Weights of a small transformer language model: gated attention.
Each number is 500 + 40 x the weight over its row's rms, rounded and kept within 0 to 999. Layers, rows and columns count from 0. Numbers have three digits each. The size before them is the row's rms in percent of the matrix's.

# layer 12 MLP up, 384x128, rms 0.141, rows 88-142, columns 0-127
102:458523522454464532496464486579536577492408452508482478556465534488480426518497491493472571469447475490458495518462483535509407500518460498411495520527498517546470471496465543544425494479475492438514529458479376445479457509508478521475512514504485468505562519504475492539461430559523526545461448483560462427547498472571477557499456489536508546520493422530449553452531503470547541531555
094:522511467522533468469474445510500494469457520510448579614573484452506482533431498474501412541496472489451493442503419497504460556576409466502555477540464463497490499535465520550469499530518472432481530482521438555449492473533528534491526449519533559493573452465488432494474500519503428534505502476466531417508420511561500543547486512473442490485476493483466489481560450425455485466533
111:502454477488522523500418504541528517503473477467489532539510495583531481493516464484440446507544433527485496492546470490551569544555503392395489548529481505484469530498533550499500535451534521447535491477536542407536521480523526446476534513466499516491522463506510441514504464514547420534445413402458499473500426542534527562505507464460469493495526543436454399516521511565536485478473
094:588476505529542538456497472537442543430482527538536507464503466530501505524480474590424514446487540440486560473528508487460504568498463473479471469465507504475541466574506472453486579557430469522472475466470476464533509578485477493491525420566521454482466465484549501484509512438466503485495450495539588426438545444507477519496488446480446475525408537519549485540564466453508475557552
102:542505486451535587475385541496474580553520462467538551454487559524501514478518509510414538504476457544499438500586494521509451468557485501474463430512515489512564526479472473497416517520511461497505505464500460464489524457533562546568540535523527541575592490503496466414457529452527509566480468527507460477447482466531507491460584477458507446457540489490466500525455490506516453534563
083:580437510497579512439354485542499586447452432535504474538511560513541502515483514537545508493478507490415507485526509507522534453542502516462534462516479496495515488429507484492475499593523441547471529444587419496450504575520454452517472463486501445480505511513523469487448445453502494555502493526542516485461496504489535548451467535515499484496515508423454486528448524467511528467599
098:537513482484538532560497557407523478448569516454537517505493570579524488525540484529482497508532507545507494500546476543532494472527529492473536553507466475481461503541477476419505480474539521472540550444526562511520533495517510444500482473512573559460466563483469467411420558489533548567546516438432475526498366545558493507480469503496482529431483451522474468543445516483508493414535
103:522519548464526555489520497438550515480424502460517499513517489548554543508529509554465474433477555452434523563552532426499510478463455478542531520492545545585485452546497544474503484530452478543451497505534504392469558511487493472467485465470502436509517551440476465575478534525494521465533540438509533502562499511514550532508480450412453546553533509505458515487418506435507464500610
106:582516526469583568533516531479545527437481494447480445524479532481511510560454470459454555468479493442511521530521417459519478457559468530524518508602491438513507500532475489459557518462474539501487550409423433483548442499526515489435483527573554466474473524406515504535485522514568441493477470506561520501477482556544543499449445521498533495506500452528484479483492528578492435457526
100:506554535512478476496530429588506508497449502488461505437497491552525494478510464450479427496468506445542505505518565468524535542492493408478498474528523568589560465513560496446455529498468515509521520454500437482408388469527539482510492498484393494412534562496531467507487515549523507509499451519450519433486483558498486537496543496548462565525455468501594517508457553526515468549497
097:482439474502531496496467406439506527485489489517479509458481498602455540491508502532458511482507468577520494556490475492506479524474528476471534506528487473533488417532424489405464429493552447516510469459549511485493518549449553466506505411550541470515482546523533521449469565460433498513482537432511489468457559538501485525472522452521492482584397463520531514583596547458528478469500
087:566448462489529466377477487496526485514507382526483465516518519507464556457442490501484453459541490551442454493542507507515479520575494480513434547459508496500495491491519546512484511471435427470573515542589420498492534500503528515575529526458471516538480501543513498467508455533468483506442495469471492502488481529521469503559529533461441465448521456411444438493576547496408505511565
098:478501480533495545496467462479527538440454480516504450546509558507471542526489508548499488504432502519497474502509502455527497473528555455474499490487560452495502516490553543541477490596535459498409534468521529469423457553488468450522394522503434561453446522501507498514502531514560576573491507459520470505543479496534591527527425577482471420498421557452532494492478433547468454516575
106:472530461528518554468482465464503526458436461486526541515478548527542519565494495525407513502559442446481458540480462472517513459443473396479462432463524561522452506507529558524503547547471539503497445558449531363495518534524485471485445498475533539465487586453519437485518523461563494547547488509487519525445525545487530554480500547483473489493457508436543451451454508445510446554505
095:530443541450520474474421504455522463512506470463548514504572528463571425495480418458460521482517535505594486472516463472467501566478447466516533501568498480620496420526506471493460502522484506438499460547548448553499467555508538496452507447530529464460481458416486465449450522466505493524500465536477521448551471471526555562498475507541487526422483512463496498436514429485444495548552
091:469522474461489457481493438549537507472480455488480490536514495539452469435432511520497464454529458532524420495550537438479499496467464439522455487533569507539560406531566499556520519528521493521551507480543396452488564488568501535518459425497517529488465483552501497501473469533491456552530483534499454527468474493479469600463540506485498546477536408527526511456526526429422444564440
112:471621440477542490498560477556512555494469477458543541465557561500442459495461523553455540538484512550540509526497521465475471453467520513513442463495547520526495471542476527466479459516490467531447512486466547466477485533505511494531426498460412566415541505515486478510494583529450479503571507481528561477428526566474562518472490518450487503549449477504567481527408528480457403507474
111:547551481461542509462483470473478507461462500497511529583521550497485552498507444495496373493520430556514545554525469497515480431540554486509478441553491448514422472512480486466493495508540495470535595499514481520448520464472460494445481439524510569554491516545541540499450486514475513525601533392440478484456492534483529641497532516462497520546479521536497502486504491513466476573521
090:486474480485553514516466496553464516480507449489492463457523532480418467480452454516523551516489557493467463565562533520516473521493436457373561520444516509545558450458546535478462507475528443529510499439507500493433523532543457530576538478482489514433539526472516556509454537544563485479447498454491530470524420483453495561517510449524586547461447468493449480582539521444554475531526
088:467521480526481549447461526539463522548579461478553501464574516565522488514481434501499518433513545560522486535515464469503519586485552523504533481472510474455467482484549553533433472574460524386571526418500530471533533550471493467519539503521415514492476468452536508431425470471478517513549395498551449499483509542462452492543517555522514520464466483459498556480440520492545525497533
108:504513470483569505508480558472508546487561464467448590521569502493463445509541488463549513509496444481512418500461462470574463486484451476568445483506531482561481507476518497553488529545511511469465533504474508442476474548597477472479503527483416486452522558427509483548473507475519438554501448468561488453461479592473480557489479523516573458502519561485494551582465515547437447541450
100:507492491555567483520491561496560490472465545498483528517508588551491549554525468548471465523483536538497504526457538480493436438529485479446501590459504509506455508523488499476402455457447491435527498506514515446488388487485444468493522471547473436491567511471525428493499514477541511490551447478420555466543458522523529517511559445485458498462548497561567565469424462468515531558554
099:523527511553575522564507541515500500509495491463502466515533544552532455491467535526520492422502432495527490562490471449453488472522524545499560540404515460426473377515512512488495453528460491474577485403557509397504434450522474498551507493534493467540459484478493479543492602475512428472500456483494545456502486488524459514458559444501448487445460522511567503467527502474476506452555
095:554516485507484520407465522460514579486503464426530464435456483535460530506446486465508456516482486524522515503460409466473522519516414503484500464477548520488436500475527497419407465523546469503416558501512489475497511525530519528426492498517448474490503519467522568464488501487540522554501476424512488429475489522577459531514548495543478501526509539396469495518543505569399452424538
103:499499540532509489547506506511552504496401520521497453564544455555506500424445503491474530519519527410490431554629524481426500512539490461451505524453551555551488475548526491481447499485491438480558477484575491439502464535519579512490498498485489500468485556533460532560455481565488481503553445559487536496509466550493537473484501480536490536534466456425436449465513451432519551549474
091:454499465484506551611395515528374512469463502508532450506517497519441489516508560491463568517458503464486501525491519459400541534488475552544453503458477466547416504461485461543497537548463515500475472518544467492537463604496461450544454476515510463548487483439533474456479495428527504457467453427521510500478468493467513537470471485476454490509538526440438523537485584546512540501504
095:426453490458498527628440477534523542571488463481499482482540573454489433483500458483513478456431578445523492477527508503504570483521492460506477427419518465550518525518520432536444460544513499526469529469519528481467450533523552469448531512437464453498505499528471466519445470483475512498464489490491491556619471498507547574536505421495501499472484503488493435544400512462469516487543
073:516497544527486455518522474516471479507456488498462445442540492441551562507488522493487579560499508381500487455492554481480506494455499531457463516412499562509547470341487499487439496519562506478387504465400451476506497502515526489529535527539486494505539467533503446490533503446502512468559534474543507541506508526460500499534467499487442538489499475462496537551547445456489433412515
096:468478500514489520516425526512505571468505481496526564572555544470410566523443451524531498478479550437503554518479490490489541479503501507548444499506574510500467482493484469538451524421462478471513595503484521524568537498480507544441508412483581516481486519507536566406466478446502539569399506486558519560427510490502508518526491592460488462465480511555424481464492513519501484505509
096:552461456538589471458426456501517498495512435509567434526501502487517488421487551527528479466468489464352452485462454480472523527517477449513510452544497531512479480499534486578515511474529468437516492474545509491490578514499547482506542495494527481539517575540512502496442484554498432540426499449534516560466524567597464472552528437490494478481492478476553563434472544460464501480480
091:510519501473508497540510470521469577527444527492433479485502448569427581467507509497438477500475518533484465499516464492543450467585506495507517486543457467544476501500544546475464492466478464554479455444491480539560427480543497443456476434542451456537537461485530511539407497499482583561426518504565514431489440521503523526484522486509537497488526609525522559516435513560496455597505
101:537513436538551495498498529422534518553506458489492434523569543451503570421524469507506479528546501435455527498480533514459510560475462480438490483494463505552506510522573513457493447545472478470529574536566499462446476538502504642513498541469525486453520506472477471434479520485509490532469483379469494508548451481468507518521550554525533509437435534470450543533492514510472503400517
101:459530463518520564512424572518517471458519507491577473537494506470498508441528497548494532513467441473550558531491483477441493443555425541547447476524498471545519510596482518504547515524485521488592527512531465465550577535524546579490546558469505545530459508453488514553491501464553432562540501508449446501479443528500507539446525498461510481483474434476439441601419515498512466502511
105:503541485481528584461511509504519538483489509473437472586499588521500490494405495505512503551578514468513431482529449473489427471410459484514531480514530461438452447537395487473554509516535502483494529508448536485509503522495441443490566428506416528474465524493525451464478470524446434533445442533448514478542461511502487540508488467522505490496399553543494475541455448442483455516484
112:478576471501547557502482512489511478463493421511414513478575554491519485517568489476471475500442499499459512476458495494513446488480478511436470487523527461497436483534568438541420513571483526504526508498521496382509475488525509546458476438473523534483566496481537435470442464536561415513458481417409503549474529557468467581479532559502532472456512447478531524558544483523491460494528
094:573542480504498475439473508433486585474491533508523464510545481518512499528487486542409536561492436452550512492553562516520481527445422529457448497510527494570478490533535548497426523515532504557514582490442502484493490439519473522496479466537565528433475584427551509480463560531476495501491527507483458434470462520541532550503596543422493552506443543453433495509530516493469544507544
100:462509456459621544503503445426546533435518502472508496412497516542492479459532543495433521464476491514496534497545494498479556457508549474501468501543574515530532462507536553460559500475490482503489525504490486480518468475545516519445437458523513568594416530565435582483473541484553459550521475421452569451469460540530503522436564493498534543541536498475504482483571527528527501553495
097:510464450524527586488504514587488573508524466461523528543493530505562461539507461535472431437492486515533488472543509437528484483525544513465501521455473588474494513504608538454496518456573474412529577456559472447517494459495489509409453477509515427503487523510489444510496450479504489532456535533500511530518521506518547543494445550518496474475517477428386547432545523501429466487513
108:512466476477468549430469424456518567472487526411494509486529519568503473501528503526522552524517523452526488546476459504592519578460538538451504476523585492565502493529532483490448473445518465495516467465460535515507463495461538516522505492482447554510554603499509472438495482497547491514434472441423459574497481569519474494525487452453519413454521465443522507497478506593532578541480
101:520431462492513465554490456530551448518396490478425433581495500496503468470438468527483538443519510530489402549482442496418420491554442500409467454500537517491495431520468472508437470514474464457534566489508565496453501509520550518487541517455458417480477538511523502536508520554442446496497483498438469518490499499517441503528450517441440430488504521470503494526505549438460489528471
096:545498552483557478522467590540538489504482519500509488524487501508486504477405479475542489455507418507490503499485460507600574552514476458476508464443489540521550451504560481509444435516479488508522519471462547444509448517484498473513418469475463517483509489517544447448431423640472427507533444476411543540549548529491492525507535501543454527422536503545480476468432494485494525501486
099:512430490472475478520449493453517513505469431488520561481525494543480530501494495497516531487480459524398456505494449527450458587555478503469545553570518549537476481510513512469421591517541479507520533544509432520499452525535565551421479522573426498449570582460525536484494507517434493603479515478517429500488530509480514522522422493496543498431561460529499571507548496502480490479464
095:554515474527520483516509432499517506469509481521487523519518521513529514542507402489432579540438355459498477514511457504527474516570502478559523471464529459549511473543493501469499515457534394400546443465485471459475502523555459485487484482575473552493513544462490457511516539514496525493503523491415650521483462500562514513467480502456544511486478525531542554487526540535504507546540
086:532442529470504539518454485415495441529528497489422483531496510520465510499456524535473486460510569580475478481431513525528516436492557494523436431528458503552472508456537489477487416448463542435497498564495493501473465450426504517465533509451459481498514542497531409416450519518496471539459515492472480558560450603513508530555570575517531541461510515467465515503544514468457507486590
110:467541530454509473614499461559516541536431500517486457491485509515522479459502497586476495486475547555465547542522495424404498524432474483463544565555533501459471484595506485447467511438502390524537485511471504431527455427503464521467511449550472445457532509458526523527457484531444493480503493479485479452511471487454564532571475445471481495466421487467481473538490576478463512483499
095:558516549454536504515481462522550486500469436467505578449523513531529510475508488455479554478503573483512554568476488447491523508499463502510394492454531561529567514500505484464573520467378464486501462443475506464562544463456446438525515528472498466502488525477575464534495579507484556527482501520489518436534548506545542484430484536488491452417497548513503526485524552500514412486596
098:563496522525528559446495531560511523484519455490545514539527534511519491460466423506497563463563495491499459473436424494479523506575511518525458467506569568543480530458530512471425483478409441530556525439567469472526519432445504564574412527559489520494513475496550465453462494496528477514476497448420513433492496493480516495465463470565540516395502503517481536438518495511444541476511
104:545530503472579583446462517423526516487492513428495506474520481544406470523474483472456513515513467497582412436484443470521498495494610549540523462516473440543488534529500533495467405512532469502465514441447523512532512565507455457464400425539447509519471556479521482459468485582453512546563510492505495505496469508506488483416529485538499440524466491514482418495466480494508495493499
093:527504475473553530524489543474497608537426438501464453582526496561441418541475532474531547403513538422507530520501496461485515516469592513515434501502505471464438457512440497544456500540431517527485546428444513542488528475542516524413487521487499497546481530502559508482436498497522486533475474512521460483514553506523449516433474514516452549487497530428466497459468485560498492438581
109:538561501456576549458515528498531511486534482458448477492582461505507469514463505531504514529526547509516530521438502489552449509462475528472503543540582474558524495500441514495464521501582488515503588503544564471434471498501518474483443496568508554587583614419594510498422518485563518491474441464465505471479471487540472498458506493446504510474453545490511483462493439432508496479441
090:425478427508559468476505530470503487531518487498566489475509543489515511528452489555542517471591525520438556577493458550482533459496544503504462418545528507486445508528531567529470510401483472479401479457526475494543464562511497534537529538506451459453498488468507453487342492521524478529462488478471511544497472494491466475529514463538518423525467526523492489442458480493413542556539
097:520507467519512542463433419538458564471519475482596515485496513516513481481489492487472526495492537490449488465509448421499562501523547501452431513506542432477509460585554562463515533544464495496504443528472490491520518534526424507523514477532553565529487501534593489482520530455420526561450464446496562530474548455535542495521525460464477464527414486518565477508513486476469357517500
106:546574486437565489468528486498507571490437544479443506496483459522475490512485519445467584501519564477487519574571470560423507488481433433486519486455567507441450473537504510508524493461463457460504579493497470461461504451521531489453412416530546476466453516543535516559435550499487507501482476520523530503546467485600516526491553548462537485569444549523543527497431460503507478492483
108:456465503487558488494338502497504520504402482517473581589500460485440566433479468508493441474502475499510449505537466527585489483522498503402499506561548492524439472572521538472480541494521472486540504513515498519450542524485502540538596491556554548507464518512517488446527493508466485509513438544462471486542509524493454544528536501462511437498468465579475476500528490428541481460464
096:508549508435489491460494548517557497522553545461454442489490511490461479433449433511515489495506484478548384518495572575566538510489471485469474452435482602565528380516527533508542528512524483473518547488597435512435519531565468464488508511513474546441474543477516473521489433477456484488532534490457565471569474478491506517541549530514538454460462477477534496516476537486443478484530
# layer 12 MLP down (transposed), 384x128, rms 0.141, rows 88-141, columns 0-127
101:512502513471473475541558550467546590553545498502506482454499492487560515523486499452584444542467528566519534519510498454517555451518518454546568515501533459580457426572404536505526560532568490462483539511550528530530507445454441443464535501474439505479472462507532469481485502447472553469456523566456487581510485491536499475464517445544490467535457560474565488497500529542431444484467
100:574555538492488403445465538482516455456521501488524547435506494537555476506537518496530560472463531483533479484550494497520498533487589486493489460493453534490539492644526503473518519481504469506482478466505515454473540551449458532480432477555510564461430451522503489513462609570491505519528457496550465511480474586451488500467605491471449543453467513489496567531480527500519425519496
115:507503527482497473514529547539455534445532503532543499467545496496528519577563474511509499464561442485519558517450569516500455442517593393470553602440442531489471497524466527470448514478514634479412503466471487470563522491471439434512513472522498513486519494536476500546432504538495456489475449512475484448528526532493432477507425469496462494492434581493495506504527536516534530498464
086:503504479546541502501476539512141510502472453510551475531530500498488492516463498520522487469516480499523502496488513511483487526485474500496509502513493473479508467631515507496518529542490488478527494473517486498512480513470503497490471480518456479488471450487499475511495482415509499529518492498499523501511510456479486512501491521484506492486490495500525464489503516511520532508503
094:483523493488505547487517550493322460559499455513427458527460509472536475477496514465495536568539447479542475540518456479455503431517498557558474518496523501535557521427528499542526474501483522507555448536458517503547507552464531465555465501417532489553473485506503550492500452527490468506474611551528499501518494509453528552541491436497542485550557458508496524503519498480551509400427
084:463524543528462508581595511468434397485520591488531419524441504429429528530519577459521495537487505526506478533442516492501544501508530498527496501499481529491518499349467533468469448507514505537505487456513503500475538568462543531536552448462557489471551500536499534529467553510508418521419510532457456483532482491488521514476530499508467498505583519476544521462485471556493489420528
099:482468502528489417388479464471476570541489534463548565529508445529482474486477463555514472440529498558486595559445434449469559485477464503479560483479545454487474477484504518539489553496510510476472530476444562431471460526459460501486458519459476534443526498529514448525533492504548493502512504438535473419431493423464505510507514441485480527494468498491615529435514463487479437484575
118:493542501537496482516519556497564455488547510593484494457493544501446486426593467481537484497430475502537494475533453499414492516490523491511508511521485589435593498550534562509517569541504501548472485498434444497556481484553538485467524498526470527481517499439480470474633495466491499524571527496514513437570502497443469441468480514548453469465439474531464471471516435536474463470443
112:510524503466469428472517471481574473425533516472508492490491525466466494449515559559469505490462455492520596503482495546446487479474488469508501588551494519472604544594540487506537468516434503584500459527434509530597484492505475490470519504491510539499486513563431487539531592486553460523451470545447528567499547497578544510499547523511483521454507528549546488515550487574467508573486
095:501458497521463459516497516479422555537547487534495460558498526543477578524516607576486564460514452518550521456444458559452491471436446573531450508477513519478487443424426537518446583517528554495442491519484542561542479538445467579524569501549531481466445455504518458501504511524495474490537456481494485533528484477522521547491501525422478473473486536567505489481420514478458547476482
096:443494504497523477482541511546536478476517465469417563499520522463447480627513515534505472500470515518464513433448442559485499490569535494487478549497566524498569517417503546513553498426536578464508452470470480511439566499569456513463470439518490475493504580520446471556443446484534486545499478472485539480534484468411461425550460526493502432481490414529541481518482473471501515493497
085:509526493517512493522578457444531413469499589467514559470467511486434518533491519474523529538499517453574488531372536452509524554485532508499533515495460484453583494600506552495512600529498509494422538503497556481541461497517520455499515389495502546483460549510529525530533559464523476473525480537503540494510544479511542483458483557518557520536423519516506479475422483563512438498485
093:545552478422455521497469480486544522470454526469521447541510443504498499468566519443473523585501503498435440552509586502576503466513516474524522560492486496529488578538496556426446525507543538527591456491489576502502509496515529486465541549493497546523473410553483465488549484526439522451463527448454476578460518533506520480549549483511441545475509509410505516512493404509468440479483
108:433475568553555568519521500500431493544544524574536464476533526498448520501520528489456493527478470499483496394454526519578500538521476516483453530493447543570545491502497540456448450507511477483504538487503558491480643439489523507434507494475493454540411497504508476478508508498473532427475486507550484519573533521457464504529553533503485489473491501500483512364450474477548491567548
103:464506519557443461468466554497512429537540497544448530388452559501482535461522511509562501471443501534502479501482447491539520488532498498445570470446481499584517483597530504491522538490484571539491500510554467477472542508510473484462503461467440528467410467530517498446477512488564532545497515613531466535481545480547489446475562506527516538473483508571483530516555478399497472442558
095:491511552518473469497553492491607583518470509521504502532452502456505522502532583495551416474504503480547461543449511524503438571489496427538513472499480538529456480468518467486472438461519478505478563515468469522448523524458485576542505469464577472417540508515506529464535491547492529533434561524523535490470569538437536432508549483529471463498472547616448494476519453568547483524551
119:505545538472444517469482540544447561467536482508556454510520577512515526467497496558546601431483540553493466408475436507499448556454498522452487483455542568484502492445458469476481460508509471504510505498481570508496568600473472504498575550512533540453463500521582569420528461498437473491489479496501517463548546531506475444560497520548494508545521559535483436539493487553493458472545
121:520487486529461477431497542468495432473520531451531500532493443534501508452521493462524551531541491543424526577519471510490463538507516488484503480515392431553532465573439462501520529449426520540519449512492575581504498547486491523453457482553492564445539492584566512484573474492491484488557538503468493523438528512529561496481439484463529434525466452502493589448446460499461523524444
079:482535491511400541469542513520421445475466567554546490535529432491557475466526516447457604546474462528456528528526508497485569435487490475509443513518468447465489571473507431498555515462477493533457501553464512503560556531541480527498490530510454489542407518492512505529449455545462483609501513502521489516451471473597479436464480482453509512515467441455458466497440524546498543502521
081:469543515484441476456474488400442469504506463504574499536529457519537429494612558442521476527416506490546521522484483519500570476505452543496487512489561507557489522474480525531525515522561533539441497494525499441498531527506591542477484503496500489505482463429522502546488465529564433462536638471528563501501487462511506410558474473459529509510504544459452512476470485460566543486468
112:548536584506529473494512642446401485534510494590518507469459546551437477492506424522424453421492544543497496460525515487528494509579552507501501537451503509485473530477513500445512531518509538525549454546496445424505503516494573536452482487491455453569523456506462568502486490507473471463522467480511507460544492421497476548493536525521498390447526526553514485529525479521500479512546
094:545475554491464473531559465516621459448495524505473462450489457426571549458451485445550525490503535512524563460474549494536461450528473485461584538459510535517499515513427471489508477468468514495446525502529483521509467558461504451558538555528575482458531503605517533476506483526510512491452493566487523516521551552475493494553462385491470503557500517480459473469469459551525425502561
088:530495513463526536536531465517459496539499456510462564467492423494490422459521486506501376511473509515476496474504522557489508469500456541475542425464532499563475569441543534549529505429534505451477477490493495556487506506455473523412451488543496499495518517513523585425502455601572490500471552562482482550523524545429497540546479467521472483414499529544468476504467502447531548597512
098:473450506528516499600510545502525503512455571484582396455488455447473490445503532548503540531490511559438468479584429530499523443442510433496530460521552449538502462624491429484504463564458512482482534504494595506521467563554561430483523523511512507514533480498482560521483461528509521479502488451460529497488499483492456505474418547473525459507570516519472523534509525527455499487453
108:448513484497452559475525530522496572514447516547539526422438440425533528531476487468590510430430572484529535519558495479488511431487512511492516598573477470485507462510524517510487451542451453445487503530560471486477573437436506480567504560488431514517559496502478458499546533506436520528501503430534518455507470531503470517425523499511542522480486480444491576524495554571487514483552
077:513464522499482468484530513512174480496518489529495468496510505488526529494512521492535490486510518499513520499481511488522481508503491489489500474514482525495528509249501501509502486491509517515487509514488522486497507490501492504504530504493480468475525530517520494510524489515508473497505509507503492505514474511474515497491510544532518502482474505491491493483484477486506488511524
087:498463512545439539590495471562416537501473546443478460552530524423535477526476482515531499471480504479542479504517513541503612492475455460503513496518444529483552527333482502497509460558536487544438511462489524476501517486528483461509481474498494479452473460506443389470431495458475543501519432563524468512477477517450542491450520484498471498502538568458443491472442524445540470518512
065:515500508434509511471494568507485500488519507491494526522484457539490467486519518501492509522509467518547497486502514518494517491536495516507484497500493495513524521120527472535517517497515505522543519526524512496509480539473513519517483489503475508499458510504506529532497532507502497549493520490471502465522468522519477520499510510493496488504464506510499476479452505530483474528499
091:513431480496443559526465526501552433503579431531499514456509523508516500556559539437583501544518471545440526447513425498514483470531533507491431558466481499581511458463502557578468535496459525462558510538476486467577528484481481501538486516484539502481455491561543529569450446519506467418503508522479443559500453494508500525528436437478516474454510449519440553538453460516539515485417
102:491557528494425526447516519512526427463566595539538545506556532538511502496547492479487490479441572529484546485438498450444500500494515448447453471526511519511488456620489528436446508458483522537425516513504552530549486558479541498543396560486524552499529496480504475539464453487466476445486465444520551516533413494528502556488429464553552490511529514517499489476467538560435486485530
080:541535495439563498542523504513383531462550510492497510494544413523521449540428499552487460504554506419483471561559478569448494499508494539503475475427480560471480466438490450442574504495551536528544487403554520562467540474511463483564483544470472486558489440501474488496460508526516519511527459516412504555450531494533453523464531503499435518516554464527516554466503464491499522424486
107:488578604511568503520525538517607489490450517496501469523458461496431444498596501489421532486533568530484559504567528468484441478564503538551543540480492469442513497511511468489557465503508540487512508400456525505553485495513564490436520497529515476494609592478543492509488523505523506512503533537514458500495521501518511460542451482565481484534464469487488468480489574487553465423558
109:454436473534515456524462433476570509518521503499487551510490566511514502459572520524506467478532475436474548492538421515451466504480531499491543399476466453482501528367495516463530518488464517438521511472441510429528559453552532494510419548505514517538549482516522507564584528489432515491468491530519512471426505532497563433492536522482506504530429509503558476525548509484501591538567
108:433555500408538577475511461430532415469483524524496520510481462504548544436527566494486495467430425525512404572476553476478443499445490536434531439523468493507493530527529496485527491547515551547507510461541506550499559439564581505492517530533430534520500526437531478501540493458509505492441564466581476524504503484548551489500510485519501574430488492437559562494495510513510481486508
120:507546481480519475521507467509468556463565499479467494504517508576522587546528450460446472483569432501554473490448492570436598539558491575509524569507556488512514462519391528504444530543510524507496474482494543514488522454531495538511507486560504506507477476506450503481554516523534479578497428458480457484479498426461482473515508526409484489573440516473488508581483529468447452592489
087:477566506540488524467470481554465484538541517524559417455508507525539501450564493454493541550552509585462516473451555439518479536421450502552565473539514439464465476503506462536504511520562480494461500533557519483569507452452497471601440508522478491523483542528461554519446515538468518450486536587479441482433438458510469527509490498530469457496542431504551443500481515481434431556518
105:506501507534489517503558536469574434483555491436545499539498529451486491460478595486498457502502486505497441389532430442552533535503511433504497505487565563518541435503453538471517509398517564525494505523530529479485450475479520489536523539440504452438432531531508514578483475535538518491472575482450485509481520408541501473539502532494514451557493531496462466391451473544463485466516
088:497549525456430591536553532438470504510465505486510508406515456508533482472509585452515454559489474537482464564462446518461435504509464529512553568469461474515551529458442580433515475471533521529577506490450509502484548489536552472445550515452467536510471425562447495503493502535542513549513537518507479440438498512442511427511518500537461496521461475502538475455527535481536526522387
123:575489513491477573533449588536534484557486540422536485493542491545502546500563485486486516495504524404416470518488524529491511446573535514473571483492537551559468511557506469497497520531484506482539481516519539577540528544452474481491471525553431482477508510487446470429465512463501484456469498417565504447463503487537596450515475443480533450456485502500492538456431513569577553483467
091:497507534449546591501511560478557456550481476525490515488501473484480487514511479472520436491500528512504484476547528591475544469489450515554458557431510486492507509505509544545487451544541471450497536606396554503540551521489472539470462489499544441489454527558540487466441560549543492455532512488493562517477547464507452457525474444504531608454496490564504534473434455448542476571444
091:509448481533389462473477470525446499548452613475520483520478512501451534534510558522558534492431502554571519554474506479397530546482461473496562521493455442477444536433524511521510506516542435462510517470576476515485543453488517533545501544530490474470487473432486451516537501499489515504517531494503530537418480482462541485481530470429492458593435511516483596532461517493473419491519
095:512429558497478525542540468504535451526477436468543499453481503523478526519459538524559527479507612496536522500516480558509441469528532506493544461517526477414462458517560543496492485508519512475457491504471567532470543488488441513441535508520451539506440535427447443543429458453456504412492511559516475504578504456464525514483394517474562575494518614493510480542478493534552525502494
098:464454511527467415503540494494469522477520499522497509447487467484480517530459563551522501481522492468551498486492538544528457460526487485542467470455499472574427529664524544486491513490588465530511514530591456572537489494507474483527474519599582478472464558472450528543512510512505490461479488496486547506452459555461484561574481508458472497485598553469439493524443475534490490515548
086:413524506434437442492504447494402505491454489528515528458499481592556451521508524545500505514524409421512561510531507512446492588525484480525540520486509497467447454530502586538494543519487521483510495482471459470489536470555482531485478445500437474502512534522539546495441520490557507468542472575495541485408448493527491500421493520435549523588489487436527478477446533553483482536443
112:450518522474527582505460516412396498477500474470548428493451488549473471472546483379489491443448538556492509495495498508532475521420525494491492541461512505513492474543516498479514544407508553472514478503522517467483445499431458520503532579614490519522486481539573564471529486503521552534503478504463521522515532569445465502543468511554514445473598521488463500542488565489472480535548
092:498493466502476458512547512529510466525535533472526433527523529525527517478486524450547425540514522541456425490448475550498522519581524500550549501515509492541475558288498483461425475452543508490482473557506498455501543535473465501486507452539473508526441496472463476499543478513540465547489493399527539568522525515491476435535464467418501495520585517511505492493494533526479468547478
096:501558468497480528579536601505538528577452601469529539540508412492443547507547592474526501503465523481562516501524522491470551522454564472479541532452489417536508537503537557524542535513477478526509463553463501510528446471474433476546489475471504497538504453594471519465452566520569466472532550540429465496483550485507545453531497530480538472516465495490496523555482517514574543472468
119:472500573494484513507536482498506469497465499473556560498514532502499439455559580414417522455515546564510485560462494517525441441520550567515571478512539536538516531549493540472470502544487536518505580582571470489511621514433507487487520533609465547461515540525549495439578464507466461527541522513462545445528524512504449537454490488490502474512500464471479542523518532536487485473546
104:473507466602501402421450499473546461448533501493461455471492544484475493537499495523566583556516508552476445475459473544486472471499583432467451537493501521544522487625448504533509512452421480493494524505475488521554466573558489489559439485520498492552456592552478519463465465557512443456467463553480485499473539468529475468485465498542508480490551508529505526557533527496492531447484
108:518521455478516488476497517541488451527449527551580455455495526526544514595498474471446434506464484506510464474555496496464524483557520535520472550495495508541529545554549476518541532459453576488510516494476472535495507464517581568472434506413466495523524425551412447474550585496469588515425476453491450441549549546482535490451504517529456443520513501527502442443510563521542524467494
088:576556428531534478437442427467479479489439521488557535499438475548451592510529558521528542511495558520501505516551578494497502467464450524520505441544492468463505549368530471524505447510507535522569529535524520511505534523542557496466456468490512467423548503486485462489513541482479539450443495526450546561452523547470553495479534511494439513517516524428587496480543517530530454485459
088:502485500503510529532441529478214514471485488459592489508491522470509524537477501526533501487486517481517544503454501536494490506489505546509476544493451493469505488645512464539542519578495509481524480472504511529499506536499470522484508526507492467528485436510481533486532467387487526534542465500505497495456519430518508486490494504483520502556488507488503472488514510470513476535500
113:490493491528490575555456510500493502470457495478527469469496562443497543499552599485541584504547442492505479559483474443481502606495535518568495499530530461540470584582524461511468531495498488489582460532555446490418455524484515536499504564451430504464518520523503522455485507482468531495488563448482470545414427514520488533536517509445547504445565442476539540535470500505497522431458
118:502540517500492495564537579461527515429495513500486518432516477562496431456569549448506482558485571496550572536531532528512492511496547506578530538469524480510455490562536538521492480503472425560524472476425568515559505538443517505497483481503534498512501495610506530475494555536470442397496450593536471535566446510500505520487560491490501591496483536576489510454482484465518506533503